From a checkpoint of a small transformer trained on Wikipedia: vocabulary 8192, 77.1M parameters.
Each number is 50 + 12 x the weight over its row's rms, rounded and kept within 0 to 99. Layers, rows and columns count from 0. The size before them is the row's rms in percent of the matrix's.

# layer 7 MLP down (transposed), 3072x768, rms 0.0334, rows 1281-1291, columns 384-447
097:52 55 57 51 85 51 55 49 37 49 60 44 52 60 43 48 44 39 40 51 44 61 52 44 50 46 46 67 47 36 61 53 52 44 58 49 49 41 48 71 59 37 71 43 15 57 41 40 48 68 38 57 62 45 42 49 66 62 59 48 46 39 66 53
086:54 52 32 59 65 76 53 24 48 56 23 50 56 57 55 44 45 23 49 23 16 41 44 37 42 32 48 15 39 56 54 31 63 43 54 58 57 44 44 48 46 58 51 53 58 66 54 57 37 50 63 49 54 28 28 46 49 50 42 60 50 52 58 44
100:72 66 34 63 56 49 49 54 29 58 44 44 56 58 39 47 22 46 40 25 52 52 48 03 52 35 66 51 49 50 44 47 61 40 48 60 55 70 51 60 56 55 66 67 49 35 61 47 37 52 66 38 28 25 43 42 71 76 23 49 50 72 51 44
102:52 68 72 44 50 59 75 53 60 52 78 54 51 23 31 60 44 59 67 53 51 56 56 36 28 31 39 71 49 59 61 38 18 44 54 56 71 49 28 45 60 54 30 59 46 57 42 42 61 45 49 50 39 48 65 49 49 62 54 36 62 57 41 51
097:58 38 62 42 51 66 48 64 40 58 46 36 29 40 56 28 48 59 63 23 73 66 57 47 65 48 41 57 70 53 45 51 66 37 49 48 29 32 24 41 37 58 66 60 41 36 41 38 40 42 56 40 63 55 22 37 28 49 48 33 49 48 60 51
107:43 61 47 49 72 60 62 56 57 48 40 52 52 44 43 53 62 61 59 51 66 42 29 71 74 66 31 57 33 39 33 35 56 61 46 60 54 50 47 52 58 34 44 50 39 42 60 37 51 33 68 66 55 43 32 47 72 56 53 33 53 47 47 42
107:50 58 34 56 54 47 49 74 44 66 35 59 50 46 59 85 57 58 57 47 58 60 34 48 55 45 42 54 34 75 50 40 39 52 58 45 46 40 32 61 31 74 67 50 62 24 51 36 55 45 63 60 43 54 48 40 65 76 70 59 43 48 54 59
116:58 29 53 59 39 58 35 48 48 22 63 28 47 65 43 27 43 52 37 59 63 71 29 38 47 45 54 36 58 50 65 44 45 46 54 44 44 35 67 77 43 44 19 46 49 46 42 36 58 24 20 45 66 81 46 31 46 43 53 55 49 52 51 46
098:53 39 38 33 49 61 40 47 59 58 53 50 63 47 50 56 63 53 44 66 48 41 52 44 42 50 27 57 41 47 37 62 54 41 47 48 63 37 69 55 43 36 43 51 62 39 48 52 47 61 50 45 44 59 37 61 42 52 60 37 53 17 47 65
078:54 72 53 46 58 49 38 67 43 30 51 57 52 67 57 49 42 49 56 28 53 53 69 46 54 47 32 52 50 37 54 71 43 66 53 35 50 31 50 33 24 56 55 66 54 38 59 41 79 52 49 60 42 49 39 73 61 53 46 61 65 48 29 52
084:56 20 60 54 68 53 42 65 41 61 33 54 52 76 52 49 60 53 56 48 55 27 55 45 53 48 50 63 57 65 53 42 60 70 43 54 23 50 56 42 44 37 44 43 27 60 37 55 77 40 29 45 38 57 49 47 50 60 41 51 37 50 47 78
# layer 7 MLP up, 3072x768, rms 0.0357, rows 1282-1292, columns 384-447
091:47 42 55 53 54 27 39 56 43 51 36 31 58 43 53 62 44 53 48 24 53 48 46 49 61 58 61 41 57 31 28 54 42 59 46 33 45 53 65 51 47 56 49 70 48 46 29 43 68 48 39 62 55 54 49 49 53 63 51 39 40 54 39 40
099:47 41 54 60 53 59 29 25 60 31 68 48 56 56 59 48 38 49 47 46 30 42 47 52 59 54 70 55 57 72 51 50 33 54 29 41 31 40 55 51 39 41 38 37 51 61 66 52 50 46 63 59 74 43 40 62 58 43 73 47 45 56 45 42
104:43 44 55 55 68 48 49 65 64 37 26 47 60 76 63 48 45 57 34 33 62 61 46 55 46 61 62 45 54 51 35 34 70 31 41 57 43 47 37 35 53 45 51 59 61 51 38 74 52 52 66 59 56 31 30 57 49 68 67 43 54 61 41 40
102:60 64 45 50 53 34 52 29 60 71 56 54 50 51 42 74 53 57 29 48 44 54 43 63 41 59 75 44 52 41 74 48 31 61 58 64 60 63 43 49 55 55 50 37 50 71 42 51 54 48 43 58 47 43 52 36 87 45 30 64 47 58 50 41
108:58 47 50 48 62 60 60 68 71 43 56 34 47 42 38 57 48 76 54 44 37 50 37 41 52 44 43 72 50 48 77 64 57 64 45 34 66 44 39 60 39 43 33 57 64 54 37 52 39 48 44 35 49 45 41 63 38 63 56 40 61 38 55 44
106:52 50 67 75 63 59 53 61 38 54 76 50 47 48 48 46 36 61 55 52 45 31 49 47 33 40 51 42 69 56 68 32 36 55 49 46 41 44 54 51 46 43 53 49 37 59 59 69 61 79 55 55 72 66 58 51 57 58 50 49 65 47 59 29
106:42 40 43 53 42 50 68 36 53 48 51 45 80 56 46 69 18 77 86 49 50 62 53 36 66 62 61 64 32 64 25 32 52 61 46 51 47 48 41 35 56 49 45 28 36 55 52 39 71 52 43 48 81 32 23 54 78 43 38 49 63 34 41 51
097:52 58 46 45 46 42 50 56 56 39 41 55 45 54 43 69 75 77 46 54 42 53 67 43 62 38 60 45 39 57 52 61 47 47 61 64 49 52 22 64 36 55 56 50 61 41 34 55 25 45 50 57 40 36 49 48 38 31 44 60 61 36 54 30
084:47 65 48 49 45 48 41 65 55 60 44 40 56 83 51 41 60 46 51 46 54 52 42 65 66 35 44 40 36 23 50 47 49 61 56 47 26 61 54 58 48 45 62 54 68 29 46 60 27 58 48 46 40 47 70 29 40 52 59 44 47 32 49 30
087:53 55 46 63 39 40 54 39 61 51 42 37 66 48 33 45 52 64 44 60 44 23 57 58 58 71 47 40 66 62 61 66 35 42 44 58 52 34 56 60 67 62 54 54 49 53 46 69 37 44 44 77 71 43 51 53 31 55 33 70 54 24 51 42
103:59 61 57 49 44 57 31 69 61 50 55 44 49 74 50 53 54 68 60 64 50 46 59 56 43 39 57 67 54 43 33 41 47 70 70 58 56 48 50 31 38 53 28 59 49 38 67 69 48 52 39 53 36 46 30 46 63 40 65 50 65 35 45 49